config.toml
hidden_size = 192
head_dim = 32
intermediate_size = 768
hidden_act = "squared_relu"
norm = "rmsnorm"
positions = "rope"
bias = "qkv"
parallel_block = false
init_std_qkv = 0.0361
init_std_up = 0.0361
beta1 = 0.95
decay_fraction = 0.825
decay_shape = "linear"
Each number is 200 + 30 x the weight over its row's rms, rounded and kept within 0 to 999. Layers, rows and columns count from 0. The size before them is the row's rms in percent of the matrix's.

# layer 9 MLP up, 768x192, rms 0.187, rows 498-534, columns 96-191
094,180,185,196,149,195,258,171,236,232,185,213,180,151,204,230,169,181,193,245,236,158,208,212,195,209,194,183,193,167,190,228,191,205,229,168,155,178,193,194,237,174,220,172,242,193,228,226,210,182,187,150,216,202,198,182,180,227,211,246,247,247,198,187,244,207,129,194,239,206,172,247,171,199,154,165,202,167,219,263,194,207,192,164,218,171,224,191,198,145,219,218,221,235,207,198,225
104,265,226,201,250,190,171,170,169,184,219,211,234,161,166,194,210,190,211,210,235,204,189,195,218,203,203,241,225,200,201,194,252,191,215,199,196,205,209,206,228,242,177,241,183,166,198,200,206,104,216,195,208,186,200,219,152,214,214,205,214,139,205,171,184,225,208,268,169,233,205,169,213,149,146,249,233,152,197,210,235,161,257,166,170,216,194,179,217,182,167,182,252,157,220,194,216
097,149,245,213,175,191,202,209,250,217,199,219,151,217,193,217,195,216,222,220,216,187,157,198,227,192,204,211,202,194,153,179,129,190,203,216,246,163,261,190,203,212,152,213,183,256,212,134,195,114,183,205,178,200,193,250,189,235,206,191,201,202,172,164,156,145,228,220,190,199,226,213,189,138,249,213,160,221,175,244,169,201,228,187,184,218,217,204,185,232,151,167,191,171,171,207,147
105,217,142,188,195,215,247,232,143,213,198,205,183,224,212,159,241,196,166,209,189,256,204,161,224,188,193,190,208,251,202,197,161,207,209,171,157,187,248,198,240,211,170,225,174,181,231,224,203,207,208,203,208,163,230,219,274,240,231,190,196,164,167,198,202,142,197,204,172,221,192,190,232,184,223,234,239,188,245,127,213,147,238,170,151,193,229,152,189,125,257,229,201,182,202,230,198
101,231,145,146,206,228,194,233,203,208,212,194,195,171,257,193,188,160,210,165,147,213,260,162,232,191,169,144,218,195,187,203,227,242,235,261,230,186,232,152,214,226,225,212,177,247,241,157,215,208,201,225,167,218,211,167,203,219,169,159,135,192,184,226,225,208,209,197,185,238,228,220,213,178,186,195,149,200,177,221,201,231,204,193,236,165,227,154,209,202,193,187,214,220,183,239,210
095,216,206,185,207,217,194,172,176,231,170,199,249,209,238,197,171,168,197,181,229,182,193,209,177,255,162,174,160,232,222,171,151,191,171,219,162,187,186,206,223,192,185,198,200,199,205,182,194,220,172,186,186,166,255,240,223,224,203,213,194,209,190,159,195,171,214,247,214,190,243,234,166,175,176,260,171,202,184,230,248,158,176,246,187,249,175,231,208,216,163,228,250,177,146,155,174
108,221,216,170,211,195,211,161,214,214,230,176,171,220,144,208,267,172,260,217,208,207,168,165,192,194,163,231,188,199,181,221,164,210,186,207,135,172,252,196,241,219,169,192,221,232,234,255,137,237,205,245,206,253,208,141,238,221,210,202,162,144,196,220,169,247,236,168,219,189,216,207,254,169,230,200,195,237,180,197,179,187,179,240,181,159,265,168,157,185,221,171,225,199,179,191,163
109,267,205,182,234,201,173,248,223,178,219,209,165,163,222,154,251,213,232,171,187,226,172,167,183,181,226,239,225,197,188,265,230,209,164,249,185,204,150,168,229,198,206,229,220,243,191,220,228,165,227,192,217,232,233,217,209,180,187,217,206,172,176,209,179,223,142,153,179,189,206,147,209,231,178,151,185,209,204,244,218,212,159,207,215,276,231,175,209,200,167,185,219,172,200,234,177
099,215,174,196,160,155,129,258,172,231,182,164,224,232,223,197,166,236,200,210,121,216,143,158,196,212,238,161,191,227,203,196,198,201,249,190,152,186,225,237,182,248,147,239,211,205,231,204,190,243,170,171,213,178,226,202,237,145,199,204,201,229,187,177,214,164,170,227,179,187,243,159,179,194,174,188,209,185,180,226,246,232,211,203,132,201,175,234,227,201,231,177,255,255,190,171,160
095,193,211,230,169,216,202,222,162,163,174,215,171,239,151,192,214,201,178,265,204,247,200,190,151,159,220,194,230,233,178,145,220,162,203,130,243,184,153,178,298,183,172,215,210,167,216,201,190,176,149,194,229,193,240,210,175,216,247,203,186,199,215,256,249,198,222,198,182,241,214,171,189,181,199,160,217,220,197,185,170,201,166,247,147,154,170,228,197,174,188,181,233,198,230,181,212
107,184,176,161,203,209,230,218,283,143,228,196,188,191,154,174,211,196,213,173,218,184,194,176,201,253,165,157,229,203,193,169,190,229,234,211,197,250,169,165,239,242,197,184,192,169,222,196,197,154,177,224,229,252,231,228,228,198,225,170,220,172,157,178,210,220,178,170,238,151,212,174,163,174,190,205,200,234,115,237,205,206,214,187,235,214,147,192,261,159,203,126,236,188,150,216,219
099,195,197,207,212,196,247,235,191,213,171,240,151,172,154,225,190,157,234,177,184,235,204,198,209,201,174,192,172,205,217,160,184,198,214,197,205,172,176,163,246,179,185,172,221,230,243,189,211,173,173,149,180,231,201,244,230,178,215,198,188,186,161,217,183,235,146,241,210,222,206,250,168,196,251,202,190,206,188,164,207,240,200,218,233,207,181,184,217,235,168,157,197,207,169,241,152
098,213,212,172,193,148,262,201,198,216,227,156,189,207,161,190,249,197,195,226,209,189,208,211,203,221,212,184,191,228,189,186,175,231,192,200,201,160,222,210,266,190,212,239,202,232,226,172,226,217,179,197,189,246,219,191,168,187,204,207,180,122,174,244,212,170,147,198,185,244,211,179,134,206,194,219,184,272,228,191,201,225,158,173,134,223,182,182,187,184,142,235,170,230,212,230,174
102,198,192,213,223,192,186,243,168,202,231,205,201,166,215,154,238,221,203,190,150,142,147,203,213,177,225,221,177,222,202,210,237,196,216,255,187,224,156,179,181,239,198,203,231,186,119,180,161,202,208,212,225,145,251,218,218,166,196,168,220,130,173,214,175,237,156,182,279,193,180,241,197,200,167,190,200,202,223,213,243,244,186,212,142,180,227,168,202,232,220,197,186,223,224,224,205
097,215,293,173,236,185,229,225,173,251,233,158,162,205,201,216,180,139,226,192,201,199,288,189,218,234,173,168,208,213,234,180,178,200,185,218,238,208,206,175,192,122,156,208,160,172,225,215,196,148,194,223,236,224,244,206,211,212,209,182,156,169,216,204,238,204,177,139,232,204,203,252,190,170,209,229,217,216,221,170,190,159,159,209,218,203,232,210,234,209,199,219,225,191,212,250,239
104,198,160,226,205,182,233,229,216,198,229,181,208,198,206,235,180,228,260,209,153,161,280,186,225,270,218,187,215,152,200,192,219,228,243,154,151,182,191,247,195,222,203,160,244,224,183,161,235,217,214,164,203,232,159,196,181,180,208,216,223,254,220,248,210,214,170,203,164,226,234,166,269,145,175,197,192,140,216,200,208,251,212,191,218,232,224,216,219,216,231,180,184,193,164,200,199
097,196,215,204,236,207,188,213,193,163,203,190,193,237,165,235,209,216,173,222,283,188,226,195,199,136,157,213,192,179,174,208,210,149,219,237,160,119,193,171,189,162,184,186,167,242,236,208,179,188,204,226,183,185,203,225,179,176,139,216,210,222,235,212,143,150,189,141,211,217,121,166,167,216,188,219,210,174,174,210,184,239,217,221,173,256,208,240,169,185,216,183,248,205,182,166,205
099,195,187,178,182,237,199,199,169,222,217,228,96,218,200,226,247,175,132,201,165,214,165,189,143,238,206,165,172,186,181,251,187,189,213,202,178,184,252,210,234,220,237,158,212,235,189,205,168,195,181,161,205,169,205,165,215,181,204,204,210,183,226,197,180,236,178,193,255,192,228,221,220,178,219,159,225,186,182,205,227,199,226,183,198,189,120,197,171,266,229,202,161,197,174,232,199
097,244,248,240,178,201,221,238,192,127,220,158,216,166,191,189,241,221,174,158,173,207,201,211,192,210,222,165,128,234,212,202,217,223,174,196,257,135,258,232,195,242,214,245,202,218,214,226,190,225,186,201,157,261,241,203,243,226,223,238,174,179,195,227,195,209,230,184,231,246,202,201,192,183,183,220,232,240,197,188,202,225,222,238,190,178,188,188,212,272,219,181,242,191,143,151,203
092,231,183,153,207,204,255,164,200,190,220,186,206,199,173,202,208,130,183,219,199,168,216,223,209,178,218,189,192,191,201,195,193,219,241,188,210,187,179,167,212,143,199,203,210,226,180,228,195,179,251,161,181,257,214,212,152,185,173,230,180,197,238,202,189,187,190,215,204,263,247,229,202,246,188,167,166,231,192,189,217,206,174,196,195,212,221,191,219,237,218,149,182,156,197,204,169
111,252,222,211,203,211,185,189,243,177,235,200,229,196,176,202,179,188,262,190,234,190,289,176,137,216,184,187,158,234,250,221,189,209,191,182,143,227,174,236,169,151,188,200,197,171,238,197,219,183,172,169,209,211,243,111,189,232,253,173,147,222,227,212,229,193,188,214,183,190,217,197,180,186,107,175,231,207,205,175,228,162,224,214,207,161,196,221,213,251,195,200,247,223,217,211,218
102,236,178,192,195,214,188,183,175,193,210,124,226,235,206,241,252,216,228,194,232,215,255,204,211,196,247,165,167,172,232,213,178,208,136,186,281,216,223,166,243,190,220,206,234,202,227,198,256,140,202,238,202,210,208,186,159,208,189,216,263,198,231,242,217,199,221,188,220,214,141,206,173,187,204,188,225,214,161,227,173,181,231,261,186,250,219,224,191,217,187,168,187,212,218,179,184
097,179,224,203,209,202,243,189,220,207,225,201,155,221,219,241,230,242,172,175,213,152,206,181,212,165,250,222,157,262,223,212,209,178,211,190,212,203,212,168,229,141,215,220,179,210,216,222,262,205,154,186,267,241,187,160,178,220,195,192,192,228,221,221,174,168,180,177,210,189,207,190,211,247,191,144,229,152,149,190,204,165,227,216,203,153,150,180,175,222,230,201,189,195,216,203,170
104,224,180,228,176,177,187,210,141,167,166,202,214,170,225,256,209,201,154,190,192,212,178,206,186,186,268,228,202,165,260,204,227,190,263,180,213,265,198,283,221,237,191,221,236,175,156,184,223,149,230,226,160,189,180,193,211,182,215,175,217,194,158,198,254,231,174,145,255,172,220,203,188,150,193,282,207,233,170,202,167,235,159,231,177,166,216,199,247,174,156,172,268,217,221,225,199
103,178,258,191,197,247,163,180,190,169,170,217,227,176,190,240,242,196,246,232,226,234,205,233,252,204,267,192,214,161,231,202,164,175,200,157,224,234,183,210,214,283,186,223,189,177,242,226,212,279,228,206,282,209,201,199,185,159,182,146,205,236,219,157,266,174,180,198,246,241,188,167,222,169,187,219,200,193,163,220,211,187,200,208,196,194,246,209,174,247,155,200,168,205,169,206,244
102,154,251,229,165,192,199,186,245,202,170,143,183,203,244,207,221,169,155,234,186,214,176,177,221,193,222,231,214,242,248,181,152,263,236,167,214,202,229,161,144,186,211,122,208,193,185,199,162,144,193,182,212,179,188,183,185,254,181,194,196,240,204,201,145,198,171,147,188,205,179,212,200,191,264,195,240,189,192,210,175,202,162,243,244,210,190,210,227,195,204,117,178,173,210,203,192
097,224,187,133,174,187,174,187,177,190,206,224,174,227,195,184,270,128,249,184,207,165,225,228,175,225,206,168,212,215,224,206,175,179,253,223,248,172,226,196,238,189,246,155,170,128,173,196,207,226,208,199,226,198,183,166,243,168,200,138,196,191,214,204,210,167,241,229,211,194,231,219,230,179,227,243,212,125,194,232,188,213,196,219,168,227,214,146,186,253,208,189,179,178,223,197,202
098,189,239,193,267,189,200,216,173,207,194,161,182,221,169,215,232,165,194,207,175,222,247,208,207,196,188,201,206,239,195,190,215,140,204,223,264,214,214,155,253,227,227,256,174,216,240,160,156,202,209,182,205,223,204,175,190,219,195,174,146,177,249,210,163,166,164,216,154,256,210,181,147,231,208,240,224,195,153,221,218,255,242,175,193,199,209,222,159,154,247,199,196,148,189,196,140
099,207,223,240,202,215,132,213,248,218,184,209,226,236,206,182,212,252,206,253,188,126,186,179,190,179,229,225,185,164,203,177,195,149,184,163,212,254,185,188,171,208,226,212,217,203,186,198,188,219,139,156,255,172,212,174,177,231,258,229,200,225,237,178,174,215,207,172,215,179,184,208,236,199,183,176,137,214,219,161,227,127,232,167,221,140,217,169,135,195,153,214,214,250,214,198,208
112,258,243,194,212,197,208,219,165,199,205,210,283,215,168,212,129,241,218,219,232,205,234,205,186,183,165,186,180,157,193,252,161,168,221,214,241,200,193,154,220,238,252,177,178,234,192,219,234,217,180,170,202,199,194,188,196,175,200,227,210,197,220,224,186,169,181,230,242,261,216,228,150,161,235,223,141,197,168,189,191,207,208,131,210,231,164,210,237,184,192,170,173,252,181,223,185
096,186,161,234,213,211,190,142,193,232,137,200,204,257,172,221,174,236,184,153,177,203,214,191,191,171,192,219,180,164,186,195,237,204,248,246,240,234,188,184,200,181,147,190,157,240,200,188,233,188,169,139,218,177,178,160,177,149,193,176,168,172,180,179,205,241,174,161,166,235,188,166,210,207,143,190,258,213,208,186,191,207,215,169,179,208,246,141,216,172,212,199,253,198,175,222,173
099,208,228,209,187,200,224,236,198,199,195,191,224,190,192,178,211,206,215,212,192,239,235,163,165,123,137,141,197,190,175,207,217,166,228,202,181,153,215,257,219,215,260,209,179,225,259,196,213,227,215,241,175,231,221,211,170,207,187,223,165,205,204,231,227,226,216,193,137,220,208,231,135,145,230,218,213,194,206,204,207,197,212,194,233,218,240,197,197,256,174,124,161,223,200,157,206
096,165,201,250,229,206,170,263,199,261,181,217,218,206,218,225,206,254,199,186,223,195,247,223,209,193,191,245,185,251,204,168,204,197,226,195,176,241,208,273,177,189,223,252,197,237,185,198,262,204,238,234,177,235,251,120,219,204,240,258,190,132,265,195,202,208,255,234,203,211,196,211,219,233,193,214,174,208,222,194,180,163,173,221,232,226,239,203,193,224,186,244,233,191,220,187,204
092,226,230,148,198,190,222,246,160,187,153,216,240,198,199,251,178,188,142,201,254,176,190,148,216,149,187,202,209,197,243,181,207,214,203,174,177,260,209,170,197,166,248,278,182,238,205,201,190,170,228,214,194,185,249,267,185,180,233,172,204,200,180,248,159,257,142,213,218,247,219,148,273,231,198,208,163,175,205,203,206,241,208,186,160,226,219,208,204,174,184,231,200,193,189,211,196
097,206,203,173,183,194,171,199,195,202,228,237,242,202,213,234,223,231,229,181,180,158,240,150,161,222,183,233,199,200,166,199,172,217,217,217,188,190,131,198,211,199,232,163,242,248,223,207,214,158,167,269,226,196,205,215,211,223,204,214,197,201,218,212,163,181,179,228,214,220,199,188,169,190,128,201,204,192,166,209,156,140,185,233,296,185,197,195,207,157,171,204,177,221,207,179,168
108,252,150,176,257,216,216,208,178,224,128,256,211,208,186,236,220,182,197,231,191,213,230,218,215,211,236,211,221,142,208,172,212,197,203,217,215,258,134,186,181,142,226,229,168,172,182,202,185,203,117,158,130,206,167,211,214,149,174,150,168,202,208,229,182,229,175,192,216,168,211,224,200,227,236,228,178,157,210,150,209,186,206,186,135,178,216,217,200,226,219,185,227,201,204,219,211
094,207,145,185,203,174,220,192,179,167,177,209,179,212,195,214,175,175,212,272,220,182,201,173,270,233,263,192,211,221,248,191,212,224,224,208,239,161,249,173,193,145,160,239,229,167,191,185,200,239,185,165,214,208,250,198,217,174,188,216,198,161,219,202,179,213,166,214,157,200,219,178,222,182,215,268,237,217,169,206,231,157,185,227,157,201,123,208,204,211,194,214,221,217,207,241,152
# layer 9 MLP down (transposed), 768x192, rms 0.139, rows 498-533, columns 96-191
097,217,157,211,221,209,184,204,186,260,187,236,206,166,196,164,149,114,238,151,221,212,226,155,230,215,214,184,148,247,169,156,214,194,280,200,217,241,200,243,241,150,266,189,189,142,150,188,203,164,165,192,184,221,215,234,237,217,211,229,225,261,203,225,282,161,187,186,202,240,183,170,136,200,179,158,216,226,118,199,174,179,217,199,198,181,195,121,210,191,163,245,175,191,224,170,155
101,274,166,190,208,188,217,223,238,214,169,183,185,199,177,207,209,180,229,179,170,183,158,168,199,164,163,186,195,117,241,199,203,212,198,188,204,179,242,194,220,217,185,267,212,175,184,166,193,216,228,239,228,191,206,244,215,216,148,238,250,221,170,143,186,206,148,175,176,252,218,225,240,183,184,209,211,201,173,194,213,179,267,212,235,175,182,227,189,221,230,185,236,224,219,185,203
102,168,203,235,172,187,166,239,174,225,161,183,256,182,240,171,159,177,215,266,214,207,204,221,209,178,190,183,165,207,194,163,165,190,194,168,169,181,194,177,127,238,218,231,193,211,209,147,221,157,205,151,176,229,181,180,183,190,184,209,199,176,215,243,201,195,249,94,200,213,228,172,196,194,178,266,226,243,206,215,157,191,170,171,244,197,190,219,237,182,187,183,177,227,158,197,192
102,151,218,175,231,229,225,153,239,197,210,164,200,237,227,232,259,225,197,224,202,206,241,198,196,145,210,237,181,179,145,228,148,205,212,149,233,174,219,185,164,169,140,195,224,235,192,218,215,213,215,191,200,182,186,213,223,112,227,239,133,194,158,229,159,222,135,201,205,188,244,215,160,202,199,125,168,184,218,221,168,228,182,213,242,215,210,198,235,251,196,198,168,219,255,196,194
098,237,207,207,164,200,193,216,182,167,231,218,164,213,174,217,236,206,241,197,173,207,245,156,143,175,178,230,223,195,210,195,237,155,185,183,210,169,217,216,158,182,222,207,205,150,260,195,205,246,218,172,180,215,232,208,241,217,183,157,189,220,247,188,147,163,187,238,239,166,168,177,222,233,168,153,183,244,216,192,221,228,179,203,236,179,175,168,187,209,254,178,205,200,191,149,178
097,197,212,166,237,190,169,247,176,181,199,189,189,192,238,139,209,188,219,212,159,205,207,224,219,208,215,193,162,231,164,194,201,211,209,136,188,218,169,220,270,197,244,184,248,217,224,205,162,240,221,205,169,243,204,223,269,176,163,218,152,206,201,242,251,211,224,190,236,228,234,195,235,208,198,201,183,169,233,167,163,248,160,219,171,251,154,221,216,168,209,168,228,211,217,195,175
102,142,205,252,181,217,235,223,195,206,200,300,162,267,179,225,177,217,271,187,217,192,206,221,199,222,239,229,168,225,208,186,198,223,205,201,145,208,208,191,159,213,215,193,191,205,176,184,230,164,192,139,144,178,264,179,177,257,198,186,221,201,193,195,184,198,207,209,178,165,205,142,202,215,169,275,235,129,215,197,212,211,253,192,190,169,226,206,210,186,200,214,195,176,218,186,188
105,177,156,208,163,192,222,261,174,189,185,260,198,206,284,202,213,190,225,182,230,207,227,236,200,184,198,236,218,169,176,241,260,210,219,239,178,143,179,171,218,210,209,203,170,198,183,182,216,213,177,177,204,210,172,207,187,199,205,241,234,188,191,195,231,211,198,195,235,175,204,249,192,207,189,187,233,222,196,237,187,188,169,263,178,224,233,217,199,172,173,248,192,188,200,238,217
100,222,183,237,223,125,222,174,180,220,206,178,200,229,148,171,160,255,144,237,169,185,248,206,197,237,221,211,182,191,221,176,206,227,194,183,198,167,192,184,168,183,223,193,194,209,222,186,236,243,214,195,207,231,161,168,237,204,185,201,159,261,252,271,217,126,220,186,240,177,172,165,195,189,209,163,230,253,246,169,130,228,179,196,179,292,219,213,203,187,210,211,160,226,221,188,167
097,235,231,137,231,196,205,216,207,165,208,211,200,167,198,207,220,263,224,164,181,194,218,185,175,237,203,218,197,275,161,239,172,188,162,192,218,166,255,170,122,162,210,234,171,194,219,250,130,196,246,163,152,152,187,221,217,173,157,261,238,202,195,229,182,236,204,150,224,202,173,205,198,272,210,151,199,187,148,260,226,204,179,180,185,186,233,206,173,193,209,202,165,168,198,245,214
099,140,229,176,243,196,223,164,208,191,182,196,195,168,192,200,232,207,235,179,233,209,172,208,198,187,154,186,175,217,200,151,209,197,254,168,180,222,198,227,208,212,193,220,151,201,144,190,205,185,274,196,216,157,161,235,199,136,159,176,226,172,213,235,207,261,191,169,143,232,170,190,257,204,123,161,226,171,233,172,208,152,178,179,195,215,190,186,245,159,228,219,173,250,193,198,204
093,211,172,230,211,195,188,190,167,222,169,191,236,248,192,169,207,237,192,158,235,138,161,236,156,188,256,201,246,215,195,166,230,205,193,220,195,229,243,205,166,169,191,206,202,186,229,159,193,209,191,259,219,198,184,247,213,171,218,215,251,164,238,252,213,191,188,209,184,178,143,222,202,160,239,233,156,197,178,209,180,203,253,186,219,167,178,199,222,204,212,283,212,198,206,184,166
099,232,165,264,208,186,204,157,190,171,248,213,222,182,219,138,158,155,203,215,190,235,217,208,207,224,256,176,214,182,205,195,208,115,178,212,223,145,215,165,166,234,135,192,179,141,227,167,197,224,217,178,186,173,258,243,219,186,152,184,222,151,202,154,167,192,236,208,179,237,198,172,259,190,223,187,227,176,187,204,181,187,184,177,176,172,209,172,174,209,222,196,165,235,211,212,202
096,213,212,186,183,191,220,199,176,199,188,191,250,202,235,207,172,117,183,180,228,202,176,239,269,192,191,226,182,235,193,154,194,212,185,194,181,187,168,203,151,278,222,220,184,223,188,198,170,163,211,205,167,201,200,221,211,162,167,162,171,221,190,191,208,170,195,165,242,223,216,190,197,226,161,174,240,221,180,207,121,156,199,223,243,250,167,166,159,189,179,162,194,247,214,174,239
097,128,168,283,188,164,218,170,218,244,213,196,202,216,169,210,228,148,211,226,187,209,224,179,197,206,219,234,234,177,179,210,166,178,186,233,211,208,206,185,225,175,193,251,188,211,145,177,184,200,190,209,291,190,185,190,187,210,207,196,209,268,197,169,144,183,222,194,144,227,219,155,218,160,236,160,171,197,232,152,205,178,219,191,211,231,185,157,163,183,208,214,190,196,154,164,165
101,213,207,207,199,209,229,146,232,238,196,239,233,246,139,226,214,220,220,209,248,221,222,199,185,198,173,184,161,203,236,235,173,188,167,251,184,216,193,192,232,140,200,212,225,206,234,169,158,206,225,190,181,245,233,186,199,215,183,227,184,203,201,182,232,222,186,136,192,160,190,150,269,247,257,227,182,194,202,224,214,175,232,198,219,192,239,226,260,127,173,234,193,178,171,246,220
095,212,256,248,237,216,185,210,189,190,233,206,201,183,210,222,198,175,221,256,132,240,183,131,152,142,192,235,188,176,213,215,185,169,225,196,209,202,198,261,152,226,220,173,215,238,184,253,147,223,206,192,237,213,250,243,196,202,195,197,207,169,151,223,216,203,191,195,182,189,197,155,264,207,233,153,171,207,221,189,173,184,231,238,185,228,176,144,213,226,236,198,244,217,221,225,234
100,201,215,147,141,239,181,187,200,184,239,189,264,184,201,224,149,215,165,204,196,217,210,253,212,183,174,213,202,215,184,193,172,170,221,224,183,209,208,177,143,157,209,153,237,266,222,183,273,209,167,218,179,260,190,168,207,217,189,144,218,197,167,200,206,210,222,176,256,236,210,211,201,192,138,209,189,211,195,193,204,226,225,254,241,168,162,192,225,203,194,126,202,181,151,207,180
099,221,127,204,226,194,190,156,206,194,186,192,260,133,249,158,178,240,257,234,205,233,223,181,218,168,225,192,198,150,246,218,189,192,158,170,160,149,222,216,176,151,177,244,201,209,204,199,241,190,169,227,185,237,206,179,253,212,208,248,195,209,178,226,242,200,154,197,171,172,157,188,159,149,193,173,244,194,120,189,177,206,219,132,163,156,178,186,225,210,204,225,205,182,200,204,208
095,171,141,193,207,204,170,176,189,247,182,198,230,234,191,222,252,224,224,206,214,190,232,191,200,164,211,241,237,217,187,178,269,201,174,231,234,199,204,185,136,181,220,226,247,158,208,271,226,231,220,259,169,165,195,218,189,198,168,237,179,235,141,214,200,153,225,196,216,203,196,161,256,233,271,186,164,197,223,184,206,209,177,186,236,213,169,137,208,172,223,231,244,181,190,142,170
106,203,187,180,185,195,207,201,231,230,157,186,160,224,221,254,167,180,201,203,156,239,262,212,227,155,193,209,192,164,155,226,186,211,226,219,152,172,186,205,211,227,221,243,238,116,211,206,220,187,225,201,178,169,166,254,210,187,210,256,151,208,186,210,186,177,151,259,183,216,236,221,244,208,190,182,168,212,170,186,198,173,131,187,215,204,221,167,207,177,214,209,224,208,187,148,198
098,158,164,226,180,234,201,170,181,219,238,172,220,244,212,212,196,211,151,259,202,204,243,243,227,200,227,219,150,202,191,160,183,178,216,199,216,193,205,231,171,229,248,208,164,223,162,197,201,197,195,195,203,140,185,192,184,208,175,185,172,224,233,157,146,207,188,208,198,192,194,266,195,202,203,179,225,132,212,221,155,236,213,190,243,185,225,197,136,247,235,201,178,205,195,231,200
094,223,162,178,170,182,210,176,176,164,244,168,204,194,180,156,173,167,225,152,185,151,185,174,198,201,153,236,167,257,221,194,210,212,187,139,217,181,200,192,188,184,205,210,176,186,201,225,209,207,230,173,178,242,166,206,228,224,196,177,238,196,214,188,236,197,235,229,245,170,194,215,264,146,217,159,247,203,203,162,178,204,200,198,220,191,214,161,213,213,261,179,221,199,204,200,198
107,253,206,237,202,231,168,237,249,182,189,177,173,171,229,164,268,181,178,174,219,186,242,233,218,202,174,223,220,225,215,233,176,222,226,244,206,180,186,216,217,191,248,162,249,162,232,210,178,212,193,179,153,164,216,181,187,218,231,207,159,221,198,176,215,217,202,185,176,169,216,227,236,201,128,230,187,212,202,185,175,191,210,241,235,178,183,147,212,220,215,198,238,226,157,181,160
105,210,147,258,198,189,228,172,227,154,179,200,200,182,239,188,172,196,213,192,182,144,174,165,221,220,173,238,196,239,187,147,160,211,220,221,235,207,199,151,185,257,211,216,194,179,236,238,192,177,210,236,224,217,188,204,213,231,191,220,227,221,221,220,212,187,184,203,185,224,171,199,191,254,187,198,95,189,185,220,166,184,144,222,181,247,238,204,192,201,176,223,197,158,191,150,258
095,250,203,174,217,204,173,196,247,187,224,183,225,215,206,231,210,136,179,199,182,181,195,138,216,223,185,190,171,177,232,257,158,216,219,167,241,212,202,221,214,195,190,201,202,133,180,205,216,171,164,162,204,224,188,198,258,173,235,174,214,184,235,196,114,176,213,175,198,221,203,215,193,212,165,162,174,223,193,171,166,199,166,165,180,214,160,183,270,202,208,120,214,186,278,180,205
108,163,247,229,173,204,180,196,187,227,211,160,207,225,195,215,140,207,213,209,181,257,193,200,211,222,182,153,209,200,189,237,170,185,232,176,142,178,193,234,182,208,173,197,205,260,222,185,205,238,186,201,190,225,220,198,220,212,174,214,207,210,179,217,247,227,249,184,130,189,211,230,198,156,240,230,232,233,198,174,243,190,205,225,205,186,183,203,191,187,184,169,201,241,138,223,172
098,175,205,213,199,194,202,208,259,224,212,193,124,169,195,225,240,213,234,160,200,189,180,246,236,186,267,187,170,240,223,277,159,183,242,155,189,183,204,211,231,195,217,197,231,184,215,219,258,216,212,212,279,175,235,215,176,240,189,244,210,191,230,240,228,217,176,151,224,154,224,220,247,184,225,208,171,218,222,237,184,211,217,185,276,173,239,209,206,203,206,211,173,220,177,214,227
105,197,232,152,233,204,195,144,219,197,216,207,211,221,244,206,195,218,205,210,213,165,199,197,195,172,160,267,197,177,216,240,185,226,194,216,200,178,146,172,168,210,219,181,172,173,270,183,176,224,213,191,185,203,208,192,167,144,223,195,226,253,152,197,243,209,194,251,221,258,212,196,198,197,224,184,213,200,204,255,211,189,198,213,207,207,232,187,221,99,182,221,193,193,181,225,174
108,229,170,263,205,231,195,243,218,131,201,172,212,219,213,199,168,228,218,215,169,175,185,227,208,178,251,188,193,224,198,177,219,264,232,231,175,229,224,206,209,112,245,198,215,267,181,195,194,160,216,252,221,201,199,162,224,209,197,220,184,165,237,267,123,205,209,164,195,219,227,217,260,216,187,207,198,167,232,204,237,203,183,241,203,275,166,142,160,244,174,214,215,188,190,166,258
097,195,182,263,199,225,196,266,221,218,218,158,139,218,191,209,196,232,172,181,181,158,184,214,249,201,225,175,234,220,218,228,198,179,201,221,198,194,225,210,177,139,136,185,218,255,194,193,195,205,202,208,222,204,234,164,192,199,169,257,213,159,274,218,233,204,246,168,198,233,227,238,217,208,274,132,186,200,197,203,198,194,220,233,207,146,210,138,205,210,183,220,177,241,221,256,225
099,201,197,184,198,185,191,220,182,146,177,199,157,162,196,236,204,199,145,262,166,142,214,177,277,193,276,192,211,225,226,207,160,222,160,288,197,179,247,224,242,225,164,154,178,262,166,193,158,207,227,211,250,214,173,202,180,176,251,253,183,213,182,209,224,160,150,194,192,193,207,187,229,202,189,209,171,175,205,154,171,196,217,195,228,182,193,203,175,170,205,249,250,216,196,240,176
099,160,205,151,172,165,193,201,161,131,191,203,202,198,227,178,198,202,222,205,191,210,285,201,188,203,166,201,177,196,200,163,227,177,200,185,175,244,214,196,173,235,184,243,268,261,230,196,175,218,250,246,213,197,209,246,220,197,217,224,198,198,169,243,181,199,174,196,187,169,166,253,192,257,198,187,240,237,235,164,216,213,180,196,220,195,207,222,221,217,163,220,191,194,210,162,167
092,172,207,220,161,150,215,227,209,178,244,206,256,185,196,183,178,206,158,210,160,196,140,165,212,188,204,163,155,218,121,207,219,192,191,176,153,175,218,196,204,200,177,212,176,249,174,153,189,165,267,194,235,191,160,195,200,198,168,188,222,153,196,204,235,226,168,175,188,239,247,204,190,219,244,170,212,235,191,165,205,227,230,184,252,182,183,142,199,218,206,206,228,224,200,221,151
098,161,174,185,209,145,197,183,211,201,192,201,203,220,168,241,298,202,252,256,166,175,145,270,208,229,237,185,231,180,198,163,205,184,156,185,172,188,229,205,167,187,207,184,174,227,233,180,208,201,172,217,229,217,170,257,186,223,206,217,139,228,205,254,270,214,215,198,169,215,181,188,161,236,220,182,152,248,170,201,255,191,145,236,226,212,198,234,243,166,170,188,198,193,186,215,261
106,151,184,206,230,159,223,182,169,225,203,207,238,167,178,213,273,224,179,215,222,198,166,218,181,203,176,162,232,189,184,236,200,173,200,185,235,202,228,215,185,217,246,152,252,138,233,281,176,223,230,217,195,176,203,192,191,200,174,189,183,236,134,204,231,184,154,186,171,228,186,199,221,223,208,242,184,191,222,172,207,186,175,196,239,242,177,147,201,194,187,201,221,232,182,177,190